Weights of a small GPT-style language model, trained from scratch on English Wikipedia.
Size: 10 layers, width 128, 4 heads of 32 (1 for keys and values), MLP 320 GeGLU, vocabulary 8192.
Training: a variant of Muon for these matrices, 97M tokens, 11890 steps.
Each number is 128 + 32 x the weight over its row's rms, rounded and kept within 0 to 255. Layers, rows and columns count from 0. Numbers have three digits each. The size before them is the row's rms in percent of the matrix's.

# layer 7 attention query, 128x128, rms 0.271, rows 109-127, columns 0-63
098:090160109177101105109143099206140111142169117110132145120117115154184102147125146083094072125109121100122126124122119137111121117047175206128075114175171159124129124176135175133173096110118138
087:143122087077121177169111099121099121115103139123150068131100162102085129155180121082112141113070105093129106127113111151096145094178133211123048117190151139086154190145140123126182064145135139
086:146164090115104156166117125147123152064133136143131126117068134136093158083203120148150115122117137168143165184152088207122043140160121110147132225093160163078124112166115085124113146123168152
094:154158113140162117152122121129131118122086133094114166100049128134099133142059125113107162113090104127154111168129132125086092131152125165069144183162081149147169093086084103118172110098157145
086:162127091136151097175142204083143113154140124159127146116100153132080139138141145178095148141047188089141116119111136130158093100108146204132141148099161129121107093126107130118089162159134142
088:143174139112110111174075134095114120104111088048138092160094105126103131039088125135106153177153058185174129125136174177129156087099167105184132136158147075077140114144082190104145163118175153
104:132129145090090150132107070116160091077109145144180131136124140118111147093100157080159129068103115088086099117122103091108148177098104079137102108122194110109173095087154082100137152186094100
085:126159127112109193078157090124128156088150144167119096104143133106160121106161135201207128109103183108105130161141171081100104104142084201052119100112142128110147117121124134190168137161137139
073:171121106076137123113175123110139098130144123132085138118129172124111108190132121175145130050113112116117135175138135167121134160130133180165118113159147150139138067104126109142097154107121155
085:126134133189158086101137135088180086000116087037155122120130051122128115070155132113130098149101127139128168107122178128093149117098126190135134108136130137158103117147101102164125112118115100
080:136132086130091136082077070130124085203101125108087091087146144124118159197149103156121124144081127117148193162097155151160140121074172187164129093121154172141123120131101192177106166130130075
083:138113085124162163087138122130129132096132166154140152165123146093122169053112098149175153099095162124126116121164093130073123114164105130136183095097185104121167109119125060145106170144200119
089:107124150112173129102198118133053104142129144168129072090178147179087122156114098163126148084149108099174145089128087141131126119169121135092111118091027193099088140097128156194124120172086105
094:095147098098112141135144188129110162102092135133111141149102149103071115100120128157114179140174133134152161156124074154124119136189127037103118100148070098189182112083115158115074111130134127
088:170122133155118136119134158110154135112135118137146186125097146138119149114158181117167106105104135088159065076076155134140113120135068146122133112154160056064169089103100125108193152170170156
098:114146109130136128200103124112179146112148160120148098160103110091100155080100083120163128151116054132121098225146125142118156189150113138147108130163046134152179099120143134108103121141178107
087:166145133110130185095114136140137150101103114110114097093092122127150154195123100131175109124139117105133110150157146146106144132130091108118135188173081117119098105170159100096140075104196164
088:177135106129106122196154121041140157142127075101148117155119112103174069125149122105172131145149088148130117154146077142153138210167154076120167117124110127181105112113148073112161162165075124
088:119139122161127093192151110110097080073115149097122123167050148147126154124184090127072159116109111116159175125077128171050133150137118100099130184128184159092105165102100187115146146074179149